Each number is 500 + 25 x the weight over its row's rms, rounded and kept within 0 to 999. Layers, rows and columns count from 0. Numbers have three digits each. The size before them is the row's rms in percent of the matrix's.

# layer 5 attention output (transposed), 256x128, rms 0.292, rows 31-53, columns 0-127
100:463512522519516513505515488504507510485483446498477499506540461515516531508531507516507501488507524503502465500427466542454501520473503464490494479484529506492496498499543490504500518498509500527482481507483474512530563483445496466473530485507500538550515498480515517495478498498533539534462454492528482451482536510523488490470489502503492501558470557469459506517532495514514532470514
096:485507528498487507535500529504510500502532468510476448496478517463514539489500507469458501488485458518542480499472503464490532463488479489490549500533527515521480510532472513529489540467521525481505490536530484469473484455474474495504475473462481551517533514519528445555476454520521512514475479468469464518484510513508503465499497492482489502474471489484510511526519507499505540557485
093:479504506503489568498501478552487555482517479451433488471483488501524530509488491515510468462508478463463500499490491486477535488485472526484502501555532492545487511468509476496510562495500482504493507512547478551484497497479471507529510502485483522487510501492548485510510576497477524507502487509502528485506524501528507503478506490504540453517490528483530493546507536465527515503480
093:455521472506478492535534523511498487508491489472487523497550530469499491506481482451512502549507481461509478509502497500498476495494486485502541520445529525509492539482479507484490483535510524452525501471487503468540536516433467487498496526521501525496481436500551513472479495491523459509498509518494467498475485488480516487487486464468524502496487524509517540476547465486487484530434
095:501500513496525567501477515530488421504548485506498535489441497491482478465516485518504460489553504485537506491486479548500534507496519487489474530490500504506497504500487508509453474454524468494467479519523529518531515526537480459504487518476490498490529506528433507499489521491509484486500462482498513494516503530508549496501509522516534438494539485530528462529485471509480498481505
096:510449526521524452548482525521498495510496514556508505506500501520483463485494503484499524506490516511493454488494501511462533455470505538494479492474518456510490463534485455447482494464512500459466513549483528483521512495463477497484497499532453521481539493460453557522487500468475480480471500502496503507460496486564511483481511526492520494493518508509460499498513500550499474489496
104:516497496562498491532507484483518493456489484542468510509495484496505513492493506510472521500464493501526491448484498497484508500484499511500475504507546552484497488429445497499531496513493494496514511512457433471564468501524491464519523488515531502476530503493492519515485462516546484475493541481518532531515461490500485483492471514525511468518509508458513419532504474502473486505522
095:492500541535489458539491484505497502500517503524516499488491494515506447534523485500507496481484499472480493480480474499519468495521507515494534480503506475545496502523520521462489491497487499572511460489438547460502481503523542516461530487448462491477532460458505481525505482465562453470511541507492468570513512513495475524494488526514494501512484497494515491467525496490504512529473
096:498484537516511478468480523509460510499440496527489499513481527481518488467489515508483497486509482538550521468499511496550500480501486543498521468546507525539577534521528476505491498493515466506509489485455473507435489494523473483484522461532572521502484502497502505500489512484499500532524466466493488473504527510508552487497467503496493521474486489480492512449466525465497482462513
092:516494499487510543474448482515478521537511434474502514457485469471528479498507510521492484514517511523556488534492508493535439520487541496465530520520474501509515501506484502510514514474461503502482519505523532495489466480484522484491481480503481479448522542509460503504460543516497477476438503505473500540481514473491526523490455506546490492494508480449512539497508512453471477511482
101:572472523478441526547484459501506509486508492476589488487543514498485479496492483497551475519512518528501481482490456509493508529494484495525514476516484516548530471489498489524466517510494479518496464479480496471481480515481511532506532548510500509517485442506488532537481482456474499470499464511530502476512439484494500516496515455496498521509516529497497528488496500500529512527481
090:491482532500493511493515500493508530503515488477505525531507477513490485511529493539511507526480527467540487497466473485501518509481481520477481532502500522514518462506471488523440499535501514480524526502493479491456482537506486513496516488519509526490475486497541431536494507482550481519451494509491455511468497509509465493489522520463458541470534548499451542427507556488496496519471
100:521507481479529479538471485525474509540490466549507498547476505472526530453518454491464493489517493527497524505519511530532492528496478488451501535512513467489487475511493499500533510497531505499528556514489536507528477440538487467514499519527480507442512544499485474510458528498503505494517458490486523493513536487510511499486526507494511465508440527505495551518472479513502545466511
087:489484496471485477504429504493491508505497459488495506466515571470516506486506499505519530492511455519477532473463449561514464527480472471465554496539545480503509513480486496515495498474500523480522504444512519512533474504535471498529505518525466470492453511516536505499495507518511485488469521509509513474535473526482498484474473488439476512495526476497481516544502499500502522491466
095:519486497451466491496491509492513528502498528516458474487493500483463456542537506517515489494503492540511511546488470551486468522495513535541489504505492492519510500486491537503496490507506488535576464533447487502496511485490489534503536487498505488507513533515515472497514543528445508498475495528527449492523521474500546509496542481465526476465521487479489548510511467468483482445504
093:493549510488475492549497476548559487485484497497509489488485494519471511539529540495455465495504529507486485501538513486479509494486493484476536495527480439483504508528497415485512494518511504502486468486475491487472463514497501506460551508495526499471508498483522479502507513503471487464488510504456495519514519504512546473511454502476462471539521491542491533505522464538490443491527
105:512480493511489528490517491516497495457496493482460509506533520470526508491506476498499459441520526506474478461495501497458505504505540554513515542511472514505489555504492435510511483507462502523511522523504538538459488466475465514491482505499490495505516503537474464498482472547493492462544492514533514503460489508474455530506483541506471468504521521493531500546535496431495507506503
094:476494531471485509510474511519484514473460492513506529523457474538487487442487468475489508463474545545517467490543508512481516539514518474494512540467528500529514506570516499515516519503542451523505494528519503510472469503496523528478473492498486495510478461488505473531516490504506458530454539464528532473487475525531539491551490514513495522513516478455494507521522494516508490495464
097:512494506499482481495515516486498506495555532450525516528504540507536491502502509529476502506549508474541466452453524487481479527500486509484545529498500484466524483513490527503453525521480480510509530478534529511508493507466558514503498508463498541465487452516528443483536471471507510493560482484492505467509522501527473461512512542479516488531497484508457509535512505527504542503507
094:499513477479471515503478499476547473500511472461482466573542529574500503472517508490498512517530479447516511530484485485501505490494488537541471491471493462480511506484515517494458546508503510543497503533574444523475487500469472492483474473465512491494485513494497491480531468496529515459536494511533507476506477531495502489507501491481528490513504454517499473518502495554493504503508
094:492482508538530495495505463465471557548494490514506477495484481519501508504505490488459451485513509486540517509507504471472511501473492478490530454468508481464532475562502506436499484501560523474531503497509512500461505509485511463550534510505522474496473562504539476503510487503498508524510515498511503503475496517508529514462508496524462503554508473518512486484508499574488494538525
092:453544501469488473537515525452483503511552537495535491486461535460522502513519496511514487522506527508479477517545503486523517477521498502557499474478492507487487539479506489518525475523545537509490476489478491460518522467482513508466527481488510487492474511499491515482467473529525486550473525499505477543498520544463484459525498480487514451531449474483485465534500487501491455508517
100:476492523490545503559493523468534503503485523423460500534506511492502520490511471517476521455502474544466488517509566486442543507533540515518532484489477517540535482527494584497508511475521476508490505496518511501504514470500474505484516488528509505449477484505506521498471509473491523479506524514497524487479489507514492503503463500483491517488487520498490537523531501503478565484510
# layer 5 attention query, 256x128, rms 0.248, rows 32-63, columns 0-127
112:515521524519463499498517513504501515546531538507465509474463540517509437500521532504486520484513462517559495485484531502496442496490501465482488497492493538500530489511478489465520525478492507504514491487465483496431505492506497476528485529498538529509502506554496526497543525520517471521550508490497472555466519552507471520500510502494477495507514472525521469461462486510505526468537
110:488460505495510495471456500535513465495499487472480487463454506503478488511500526507463494490493503507469525502526495484506521458497515576461520517467517515459490519507521508497464472523495466492447481514545520515525491510504529492481507487487483465540495473447492477485525473491458504492491499492522527506522521417451541518521506523538525519550468485519473507500536505478512481497498
112:517533513471528533510490461550472457447484517508500511499507506503523512476458445498513513477493539484495484494547480486474536430485522495511491503501523500497460495477511543525500462495493493490473498494512513498517507489478491502480536436516526451502513509495524496525499520457464540530535510502551481498519469495495553482483520493517512485471458477471488503547514499521541483522503
107:496469462494460517477495464459500544490454485551506433501468500499504475495508494501505503500482481536463489509500494504510485463487468496489507487511523534515485514522532543500459513498479498482434488523488519518486499507452544481453479503518511515500528489471501464472518513506478511472445472539511495499488532455503490492519498460529510557528495466456493518458505538494480491482480
112:556513517538507491459530551468508522533463447517502531509524482441515486503487518508495479525508474520520500527519496473535484470527549519487488482511479538481470504444500525484516523532460495523548543492491497488517502451537504534492495484494540477480510496514484533505497499530505453499481448519534491530534461512482478518497477507486482465517493514518511495482476500545494521514499
104:512475513491516497529505497550517466494518488477472520508502511437515497518525497497492477515446464499467480497535443484523553496503485513511494502491511446517487534526476533532489459522522541517491535491523521478498536494510465521496494514531500480490460497520559506476473494510495525498528523466493526511515479503470490493475546522525506506511488477464498532566514570515505469493511
113:514477482474499484545470510495498508488542521495479488507461499483511539485473494492469527502501484446451481510474481532487510478466523447495458468470550505526500495461539552474478488466529514503487470508504468522501484525537530477516501496526538497498458505464509515488565495483521448513490506506530497524471468515476505528545504482475483556492519486495503473486467523515501497474518
100:524482530469503497482539480510533476502521464469499504516483481507512535504512514490543520530465544513435500542505486508483518502533517514501487494527524461511483451504501528504453476553483508495500507502509510498543525539480518501516536493521473504529468458489499482513490491461476502507499546529480496553468487520496535474481466501555537524487465468454543515514491484483488457493493
118:511499498482494511505499513520512498493500507524497480562503527495530564460547472520497461472529516515475477516496502532502483503491525541477508480504496496554533459503488457512531496480455567497525475536497514555501508497497471436482508499535501492473497498505522496500504529498538517529523524484443505545453485492489502497486490463541507500483463477512513463488499543498459491494490
113:500505488508472537507550539499512524487505524537529481551528516501484459514500468470505469514503505510518514498514500480506457489449530473493496498458492458493447497480500548447482487502496529526538482527509521480495505520509530480470467510465548464496475484496515458466547484508467505493513508515459505508516538511482494526489567488521525539506510482469517481479515506500471490473452
113:499514502519522515484473502501496512523507505478521459495486530481481513550485475513508475472503525480523474486478502457497508514496491515508456510472520497519496513486518529540459462473471455498478536475503563543510498524469561494467536484486517485474537522502470528500450492500518507453476497516518487465529484444483492538473512525496514481472524486468539555525479485463486509538511
117:536501538478521539485498505487467536520514520498496472512515523478481482503493507490495505493503549505500447491485480509491513513481484501542464459490527518557515452506514513478513544500492464517518543490493507580470512519482481526454470533512465510457499468520482421485475490464481477537486466520538469506456522483492508525489528484501486513515496516520509514497489484527520476524494
108:480491565494496505485524517463467481503496507528518506532529481481482539500511508522519547518485537531518480468506475523495470461453468486481456468488513442487462496509522492480471500492539510510504492469495474478446556464504501475563538505498510459474534512450501504511508481518474511477487484487512511464450483521483516498503458488490504501514498522497487466477506534544485512514508
107:491461505459511526503540511522443479490459466514511465573459459470484471514475540510484451491537554509497497495516506494500532513511509489466508486518468479521514479498474527519464512537499510528487517517529442482491513468466547482504525467544499515500507471499490532493428526490514469495492503465521522500506532495474503492504503491483498490503495485515467499456493497493516485533471
115:505516492474497541550512479484450499482460520523502519481493482451525510510475487546471507511449491505515492492484486489483474464500440517529494492483530475460468480499514536465511509509508501514540495523479495540493500542490503507493494505522525510466476506492458479526510497537527499510513537469509456448508517566471507506500514542558518511532485483490509489510517462446470474518493
114:515501506491480490523507504479502490480476487530529492498465468509552487494525538540469526513509465495539501515526511514515495516491491508541455445487502492525507494463520494518493510493509523448517546535512464460533552510485541534487517512482487520516524461462507490478538498505498503485499581541535496538516546546524510500497503521492521501518476509490532505487452501471482524463501
109:495526516519501504509510531449520518506549473524440520502509510503499495530532564515468520520540486493511506552472492512494498523497510471527502483474510544463559484500497444487530483500490478504488502531475492521474530500515529530508504496536475522475549531534549533510479482494533474473479508496513500482506517533547472518462508508466533464515494510514539485499489494475500498450517
092:483457488506493508474513478542504515494504557504498509453502495510513480489512489537504511510460547486547479442481502482468523514473543529479496489500492522547445541508470493475470542476493516490472540531504494517424492496486506469491515503513483480532487497492448495463483499506482503529517509526538528529490518488498506521506520527515486492491478485518504511553431484511469501505533
093:523496486486494431515470482540479461513503506475510528487535491537518503525527487466478484490494498501501526496512515534496503509449457506471509519473488502503475497545550474526466492478486535497506464526497494479459516496461536475506503510479507518509444523468503501501513468507513529523539512517533513495488514541481494486528558518511524464472464452509465496513457523431504517489508
106:460512506441512499463508498469519522531488485506496495485512520520470514534509510525499511510454537486493482528472525508563489470493488494493480490480487523517521499494422471483501545502482542493484497487511493529460516525513530493491502531498507505482502492581468534509528563492504453479543523513484499502506529550513481511501504447481478496521521522519524467509521472466515508500470
110:503481483503495541514511493464479496493495527467446541499517534488529497524539463532461483454514498505539492492500508458481442527488521525443528502490530535519493541507510494487525501445509463531546512514464485516505507529505515458528526487477502501526469477509533526516504489507475500538488496473496483509516518560472453457461506509504453502506537502497509492501506492507503479457497
101:524467477494507527449524494481458494536531491470484517499513542513483519495453533523469486493511475499521522481553492508481511496545514465478499521525486502523538537501433511504508506485485507541491457461509520546518496459524482484504526500527517510518547498520480534496536508516481486488482506480473501479496501578501457508537514518454483499459508515518527527510491478525470534492490
110:487499500525443535505548515521502491542488504457506507487508543535488516499559475468505541531473507497466528477478499546479438528503460505509476447477507527468466464503519515471457531482506525498484538511452489487489533509517528509479487505477530521534495503536465526526483478517494504475536539526516522504484511527476480502480486497465494498517523466513517462499478495500500504464508
086:494508503503489534461492470455487492475497521499474524500473497495526492510483494528521524503479497517519483489477529489506509527508535448505519490554498469517494500506522482516511490527498472480560521503504499483544509498545505486513560497463469493517511476526503475523475524501436465493511483512442440470510480535519519457465490512462567513466518516488542487475466488473484487525495
104:507554552520510530422481494479497491497504533480538492495486492527535505481454504514498502514539509490491502550519503480492510491483518467479507515494514537465496493512457502533548505519458463526533511514489504522504513490475468545551487478492539468478568468508511502498483538508454508474499532490473495450485504509466486516508457488480484499491513495484476521467495469514495504475534
110:479511529547497498487469526512524534461525499484497520509496556513483523483512477544485521475486491498504514514536486478514514490457490481529449459577527443494489520492521521492528517474518502528468486544501541510503507502515447477519477523511492476542477500490482496491482431509489510509483512518495510488493542489543490482492533527498480541487487535529496488463514520463473487537504
117:536547476482543479539505580470513501508477522485503501480507511467516489531479527516512534486479480499510474499490466521504492499515512553498565479511505534483506500530497515475480506450488532518480486498490458489522511468531461542500456491495520477466500455468497506487453485512486545489465495528494515490536505478469498480487505500458543516493515526524530494487490528529497507497555
108:505489451509483489536507505487513439516521487488478507512462502455459503536477469512479509542497499550503536532540506504499520515486530478454510521473532515467514515577481494517505534510498451460509453515504496488499509475478533483463498497473499522504477492480486493469491474486507507464552508471487515506483468523489522566529487456501507525459474503480477478520490482490511533505503
121:454482479465516487479491534527507508490497493505520540476544485499499487493482545502475540545528506522482462488503466497554516472505487463463482508568459480544495464505474509500498521456523471500502516469432527463512518513516525554503507465520552521515510519515452487490505491476507543477499468512496507482498472508482537518468488492507529465494485494510515503472511507487497517466485
112:533497513486510528483494431498544511515477509546516481484489499520472496504516508509500497515525544504507522521502479483502513500535497498519551568478532494545493516515472504510520482466512529467456481495518497535542536514469516472502512525487519494518478489489476490538469473469503461451483482508492485537482481550466443455515501480482514539475521517526557508512461508489497502506480
116:517473481492497521568504495526476465497470497467474498501503468501484529500516474440513514475538501522515508499501476486504468512532548507531467493478496486496476494509446502501538476483513520523480505515530528523482512509556494512489503448578475517528540502480572506489488484461509545513523461484463483457475520525508511504499504525489535516498495499493506499507501499506466458539503
110:529489540456492516510500452490470509481507526512546505478503503498549516471517518484499479528507551478494498503477512493489555528497509512514504489537506494491545487496494498451548448497477460480497512484526495440506517527497498553502496484487523517501561458480485529534502555492508505540426456477489470493549479502501509485481486489501517476482471518520514490520516488512483509514507
# layer 5 attention key, 256x128, rms 0.261, rows 32-63, columns 0-127
092:502503448511510477550481486509512500468485510475520478516524494485476529482501463504496538542472485505477464523515472499486479475558482514526500535474525481553464515509503467507486533534478486520422514499494547459493493483534461470517509530453516454524459516507504469494496471514507516500499511486456514482562492500493520489516476504466482493486499505503499498509546472483503497541467
106:481495484520524489485566499508528489517506497480505496519515500499499481517504517540490490522486496505492532501472515525522505466452467541470549506545460509463518511557530554528508487500482498486546519503563484466478487499509524487436483470494484513537475471507502534517529482530481469518481539500508508474443496518509504473491497478526520524520474490521507491500466514513515521431504
101:517506494467503512502520472544488489495472462477492561456497491464490513537472516499484503504485477537515510492481530524448517465509469528531511496490494504518492475511533541497519516504546527525497516500489571479493492485495474515520473505562428512450550514500507481537501535486483535497511491515455504522491517524531491517522477526530543503509512488539531517485499490497495532473502
103:496482480490496501500541488458524478501518516515491464489490503491534498522493506489471492490502510500491520448465506494512502511487477488493496464518442477534552484550517547441474462517526500502515487509501519517524492493501502524485472488494475493523492467480530456528481507536428488533538519462497517519505499530452472551489483463508515515495512465429500459515484524493478509482464
116:468482478488495483527472509521493516504505520453498516482482489518500508511522505485469480550512499516473482550506533497501564505468498502525491511462508497472544467518463499485483518520433443478479522454496520462538480492521452505487509499473486500505499483528511431513476512540518516517477512511486489482550513493512524483485490425466519484490495490477536476531501486535495503504470
090:523474512536522517473502470507503526515536469500537518513488520517487524510499503519501495522477496453475514508492504480558513502506491492545486542523530491444486532503457425524526480517472533501532456510479509457530492482486482479501564501486477486483533519507547493484509509478500496498506499524472479489473489511511511484457511458554492523528528467531520522540496463507498459516482
108:496484482487449490491511471464492501494498531514501474437508473522452502492492522541544561516515466509502453500529481515501498457500520472492490490443499497499525478498506460546471490513464540505489504534460436476505486498496485522496533497519457516506481455512524493507499490497463505492480496465520469434508514496511492499508481538518503490501512438502492476467499493493542521504474
094:503495473529508464530517541494505474523479455496507524529498541519523489510528471491498490482495510559475477484475543499492514578485496485466514493481542531555488485483504520520474491499495500526458497534560489490482494496548484498535460526531513519511475507463505482498497474491479448480468512457485511534522459484534495478474503535554495498480460513483522493513485500515512489509520
107:522487486475508499500462515500503443527507497510524486506452472537511521487525553480494485492487442506515499496521446496462523509472545475514468506501507509505479482457506476499491486523550489488458446443483463492485522507478494474531518551508495479515488473519438502508489476473522477487508471490520505475540485507503480556487524482492532528528511536498505499459496515486481551490496
103:493462455512490536514527536534516469460533491537515495464511535531503453495554469497485493522494480535530497513511486490513509522474498516536468522531505521500498509513519504449450465533532483481494474497521518508486459481509513509482448506494475470502490484492544517514523540493508523539540513467542497468498533525481473504491473498564527507497524487454501485455520517494492491491480
102:455540493493516540517489506470504491515500488521486503499512489506508526475526493490514452476494494485517489525502471537555491503542547509499503497456501452521514479444506497506498511517531455492534509510493550493526503503502528524545529455504479516463493497544539550533495541566474530492531505494488492523469514472481493456478471451495527486486516525529496521511492523515494469529498
111:507483482450493469505493443494505479571512494479503491448513502518518498481460485466472457452515516535536478464472504432487526510479487479509493489455513472542501535481566536505495497548487515493522497486458519547505520482514480516527499507528447490499506482504513484503468502472495501526485500490489521518495488494501487495486523505484497498502512518506490444547539510493527501472532
106:478480467491480543521471496506513523527487484497491477447527533478517539536461508491481565455514489527519520494524503520494514501502474472476492522518546505482474458539487536483506475510529522506474501500475494524475502483460483470488510545485511519496560499481543554529481469484498548463485471520503469439470473513478528482496490479474509490491519499498530461468500517508483496493500
101:490485498508509485518565510524449473538525490506480512521489513491523503494487493482488487526492463501500511523497517457500507479557451460536510496493519527488548498496447505505528508502539478479521500531526545508470505490440511525501489510509433478503466471454481548529488474509527530447487544491507482522484475504508502500481484492488488472476486474510530475436488503488508521482501
112:523506489472487513518493505502511483518476479500510533460515509589508446521501492505524523484549493547466515510468483505503508453503508515553470487524519494506471510531465536493450472512512528487531525534541531493478505481459501508530500478480495523537523499540498498573537531496510493535491496527520481510507486519489506476486529495516491494513505497517465478458489492491558473506475
116:524489551499477463472501509495502480517520480529465526504521495538515542510496460522518510486456493525463497485521501528505514551475500464488472522490480547505513484506500501519465468493494504469498483511549503520481473513478464477508513484481459492515472490473518489522489606491520493467474552485530517512510507474494493475479488512467460512515481481441494490511454474513488470479497
102:493499508502436536519524480515460517460514527488547470485474484537524502459530481554491467472468522520487497520547505501504527503469511506502485517505495500497532507545506494458503520477450509527475490514518478514471505489496541467521458533444553485465505502508493464459508516523567502494497451474523500508523489498507470498510486510494477560519511512503499507501478530478477492505492
096:493544517484504477495441481479499478502505487453489477523558546479511548503470514493524494496516514432451517469487509487529484469512501523488512531509491499529471497508489500535490512515491449541459495496511491512503465535487497534521511510483450447504513491459510534523506475518474473464526486505516499548518534525507506493482481494505452470514508515499478502506520534515468445482530
101:492507546489505519517513486515479489495484490501497508573541527498491571468549485543468564447506511503494515494492465505475502494530496478497520534469485492440503544504514510514537471480479466519520507513516512487545514519476507465508484482487473489517549492485493513494526538499479479456508490512496461484486493507464528479475498543506475521466494499532478474504510475465505461468488
111:463518478491504508532471509529522481458497511499512500489516476504509440486521476538467464490497488521501501470539478534493512483484486513535481449484503472540511497493512485467452526479463471540474508481492492515542540526487513475477435517501472480507508471495479497517510499502550468497483499494527515534541488544555484519496523468486499513511504475519470466494461513471441494467522
099:490505486513490553476511479490518474508537500479530488510496521550480515546516498455508465474488490509478495474502507518465460496447517495483497489487479515512488513526500490511503481511538518474520509529515478528475491493506514500495511489461434481495534525477446484490496461494551494531530493492514510446540513508501506480538481458567486492487501481564474534491502470529503537543523
108:514498496540439530516495498521467531510479507497517516499496507476519521505515494498515498504503464479518491499534482492481532476488491502520526495480485475500542518507479428466510509485438482497543529448459505534503489468469541465492524538496528490497474442534453483507506477496521533461477521486506509505506515488519501533467491476469503544473486553557490501501507492478454483486494
109:501498468528492506553502501524452450499456494478520489514542504515506524496500505551527481518490502480503476435510494523521523505499522470501467520483540466460503524472466447464482470515463484490496505513496482482510480509527496479466473492503521496474524509522533519528519557490483520558475488473513489484518506500486503529520505516498486499521449507511478473519498514490450470577512
132:483502502492420526517482514506480544457493526486512491495517510537526530478538502497504473507480494491518505493514481537493509481511485480530473458464494504522524512507494451456460505477484489498492496476429474531494522518523526481525472510448496498452510514508500514515498497494602544469474501510540473513523508503509469505511516473494481528487508504508482479519477494509467493550508
098:475499497518452454527527540428514469514524493509492501508488508442469541534512511457520502525505475492518490541507512495476504494496459484490512511473507492496485542502514560511497479503494521527519498525521528491501488522454551489523502504496486504496492538494514502463557546458481502478474500514486532479556501554513461486510511498493541481479500471539524512525496478534478481503507
101:538501513485506501481513473534547544545504525529500507488496452481439494513524525459508528455508554496505521506448547502482463500524515516520506516521501503491472527504491470545502458517535518502517491453545485498479492465523510545505488491485503474532507455517556496508484511518536535497515488457521501492479493524504480474505541512477502501518510546514495485538484463502475498484474
113:484454524502466470506441497504468494502482486502515508505537497538510506478480513467482512560495562471533500498502490558520499531518524540514530536469499465509497504532507539429490510556485512490535483527520516507504492542498468473500522463506524473496510500492523504477504462496534524533501483514460529500504465499509523506508515458507501473541491490479489481528496466493479550512510
104:544487550486475537532516546494499518490521506496497504520538517499523492461473517505521509531474516512491477539525534475525468518490474472471531511528508504473518516502488521522474506511514484539523560518497482482509529483474519466479515496514502510509507533556518524534517465482465489465489481471551492484490490481470481586522498516530498536513525479501509509486537482487527506493439
116:473502485505446474499507539506444517493484503482543538509510486463509487527452469499496501492522479552514495470496480534471486508496492463502543507499506512545481472478520458506517505481543522536524482455495511506533528513487468520486467496474548478478520541535493475497526530531536562499506494518525465494474465465504513523473502471485497480504494497432473496505494519477490499477500
104:482537507521456523476514533491522495505569463507523519531476475505486502520519520546469505470493500517480504457492496508506547493503529499506519459507449477552527509519487472493494492509470474497474481529513544522489493503517509470510521524569479490491504492464524467491500447562472524472525531462513513496501508464520497470558536477505486521476502508509491488483494475463521501477496
112:505502512520499561525537483515480516516530516489486558480489497497475512505489528529569499473447479521521490518468509490486524567448520492539489500530483547482485491513501483502547509528487467484539502501490523481474469517521488500534500503501540529450480473490470515493529481475497507541499516514498486511488474510493486533477512522482513504493528511502471509416486543478494498522516
110:517520502522502475475536484517503468498520484528464535496475498495525542518513487519517490537541467527535514528486489540511467487536521488496505483451480499554508496501554484501535514458472561507470462509510541505471522509511479472475510510533510474483512547482487494507514489443529511509492496546493501580476497498497496438477503498454511505475488505476508489500500497494507536519488
# layer 5 attention value, 256x128, rms 0.31, rows 32-53, columns 0-127
097:535483480517494468491490505542528513490520575523494557479509540526458492518503473472541505493503512517491465495502480506493474514479514485472482489486493480505494507519456478468511462560490488478535467538514524507527489491517540509490505518500542506472499505497546481543523501481506505528462502474483448494506553503497496516443494527495489456458499522483495465523497469477496504445494
097:529530464485516459500517495478511513492482530528588503515481485508509458526503487516528499516521523536501529516496506486515446477478504446524475520479535477522501495474505506470508502506463503425477437474496510493471492508494547485487481516481501476480496508520511494459520457459491506466502482509499469471537517538526510482499518505474491488450492497505498488502483490536533557479507
091:494537502503481511468529543480520473441478549529517494523486545552533545484535535510454485507484498510492540498519550484495493518541495500481501518473462516513502498518503510510512474466511477526495513468519553462499468508521490476470482482536471472447528501491516479551508503537511501522497500508468517465469495477524530519526492501514479481524540486485502508500525470542540519491513
095:557503496482528471520518516473462527499528464480520515538556507478515509506488515468494535495503508484506544538527496491509515502509543479552480502512472501479465519563479497456493508534550518485515533516479502517481485484480520568507510506496550514489468512479476487452485510450505493489493506498471503539512498505502475532477546491485508487520456499466480518471513481464541497493517
102:487501500491486516474499540480473491520541525496478497531559482461513528493488590490503502504506495488472551500481505494506496474504532502496541498484456503527486534484476485491498507546498519537497510531502488495525538496481487503488485461563513496474451489529500509492508527468490503506518511492518495525497506489504469530491521474517481521467515496444513447508472555543465459463474
113:463529506512460458455527479522445529495489493467491479504547498480498489514486504498496484527489535499486468510451471499500509546492484517492558507465493461509498468475508505464496489484490552495532543497511514499472507486496473558518460540508518484512515492492571503486488533495493466492531484498443481480531480542488506522485514462496492464475480478477531535494505527511506514521520
096:497467503540479530467528538486517527547510514512477542511496487518479507490493494483529528488414520461500524529507508499534511496505463532531512500487510525482501510470529535520536537526493528495502518515514528525521494516490458486493526554553492521540526504567501477520481485507493472482488502487506508515485480508508536521475499497484514515541511478552535497528515506564492504532510
096:510450474445496489524502506509524496524477506523463502494489516508503478495514504494540513508465521523486436497493493489429515502516503544508501499501496509431479496535508496488451543476489519465510512519457508464543506482505503530536482480500491507520480495494525486517506488516530510470481484471515506481534549524492538475552466475493519493473485532480465449533503481500507491562490
091:486481501455478476508520526438537501493508496471519546499544482502497462501498476505511551464491496494501518465509490535528552484512505469568512500491468503490459478505514509462518486526521497460498476499507485490505527469519487499515483500465474551533511448537498469497524520507474465510481511526539467483529519462461462500512500526448529502473500487509524470492489486490518506458485
107:461481488479526534500469514492473475547514488493477508481481500521482503510494532465469517548457476437503500516501517536525514509489515487508448504470510459525510528479520509489508520464483476511514502511519510495545501483541439494513562497513499452448482502549512496476515534517472516508505436511490509515533525479477548485480517499505492463499523513516494520504534474494508545522514
096:466519518507489495484498515494517519546495520590475513486501503487450508560509500482481524427522476502484533472498498536520519509541547505467496509494509459490519516498473477501515512506461506535507512468526523521571493463491496451506525504480488475493505489490492426516494472525504518481506457475512504482499507505518517510516455461504532478522513495504505502534496474490493530513507
096:526491514492494517464503474521530504506554483460537498495503496491564482490476529502514482456543540529500532505497509522469502552515524465503528498504498518504466488460495501481500491532498494489516500540487500496503523489450463516507474487457500502488531526537452493478545496465523516479495542495481506493490564477504474520524479542520491486488488478495542474525514510421497501534507
090:491513508501442540546525487473523536476505478500521537503506495516517483480532472512500525462531519475474492524490516497510505539500481508502444509459485459521513507486493493510468475450485498465502514566489523452522505516509486481540472495564485502494500516509468487457516508541487507533527501492474502484551547507517503506474531517490502464533485495516548461475526489456502511497502
096:516493477519528505526497530514489464472486474451527517496505474467479511493533508466488516465476518533528480492504498524495532482514494477534492492461538537495536504506472485529531497505455465461490566489487473442506507513510478451506488541468539549532476489519504470533523521489496507536496494509497479551505506516547540496541490499523453513499487500495535482514497506488507550528507
097:483499481527479504470510478489473489478490424506466480485517547499489501510462516554481474518463492484518491522551482501499539478497483517495537451480549544517457499476466548489502526513488529495523501495515513492511501510479493487519512485522524508497479539509505473485532498505581498533498509519534485482508494514491494481465566504537517517487496496524533448515460506500520518498470
106:535470476496489514486509515490500518456479504458521511531475458522468509506540511489522502498527520514494513494485474516524490497434527469490458481497506506566486524493511527486483494469492534469539434483489508546500531504526494476490446473485519528497543466531500511512496491477515486462498505539498501481512439511501473489471510456486551488514457504477505519489479486504547535495518
099:549487438522509508506498518491508500499485473533476533510529515508461514533509547483523514478509508459514499516475505490520495509559498479491489473565518526511480502477477470488493471494481544492528484426546497471509532496520482505499508491530490519500474505515549533517503481486500542529516488490547492482560519464481454501489493509464521482479468548477491526489542510483494506495488
100:506501523529486494502518508502549525502492546512500509491506523490465531487510516514485484494501493526485511546556497498509502458487490468480487488564509463493496561521493483526480511473522485525508415514486501517565475534486420516462490531490539452500467487497498494495533495492502518528457483511537523488497489495503490496504512523501512504554486495508532535497531504480492514501466
099:489543495510520501502518485522452533455483527485508504488500536495493519485513485499513472506459520522514479521482458484519482531543444475480488522486480465496495554480493515504496520491484454522537453462479520527513466528519502524519565493512500497485501505450496486466504461463515533563483527534524531529477494519531480479485511517515490524500464469506472514482495542494480509474467
098:508475529499475476510500480537507480492533497482481473483518499458487468536485451517499458543467431469483523514479460508471466535563469526475499476534499492493505491488467477516479507515486515483464473528524527500521515517477506498480491509500461490505565512467474485500525508523561494524545516442518464513512516476507492489524505509491477545503489505517519492513470533500521478480497
090:494466480550557475463476491495489470497478479506439509505514497519506481469490521517497511511483518479572502493522499456498499486490484482483579479502538520475510468499487484510487449504536489490497529520502546512499504530546495522505505529505522509481528496471472475507521516485520518534512537529455514455492467502531529533482480541477476488510491528535509479469518478488475479506535
101:497466493502502516478514511498480538461480519526502467478496507521460517457460536502514506532521491538439502544509463537567481481451492478495478489523491494480522533469485474541479489521453498509487481468508483482502526501471515478495510513500526528519512504487518490514489521473500526536530491500473533424502515446520454504537475520522480465475470524483480468502512515502504482507506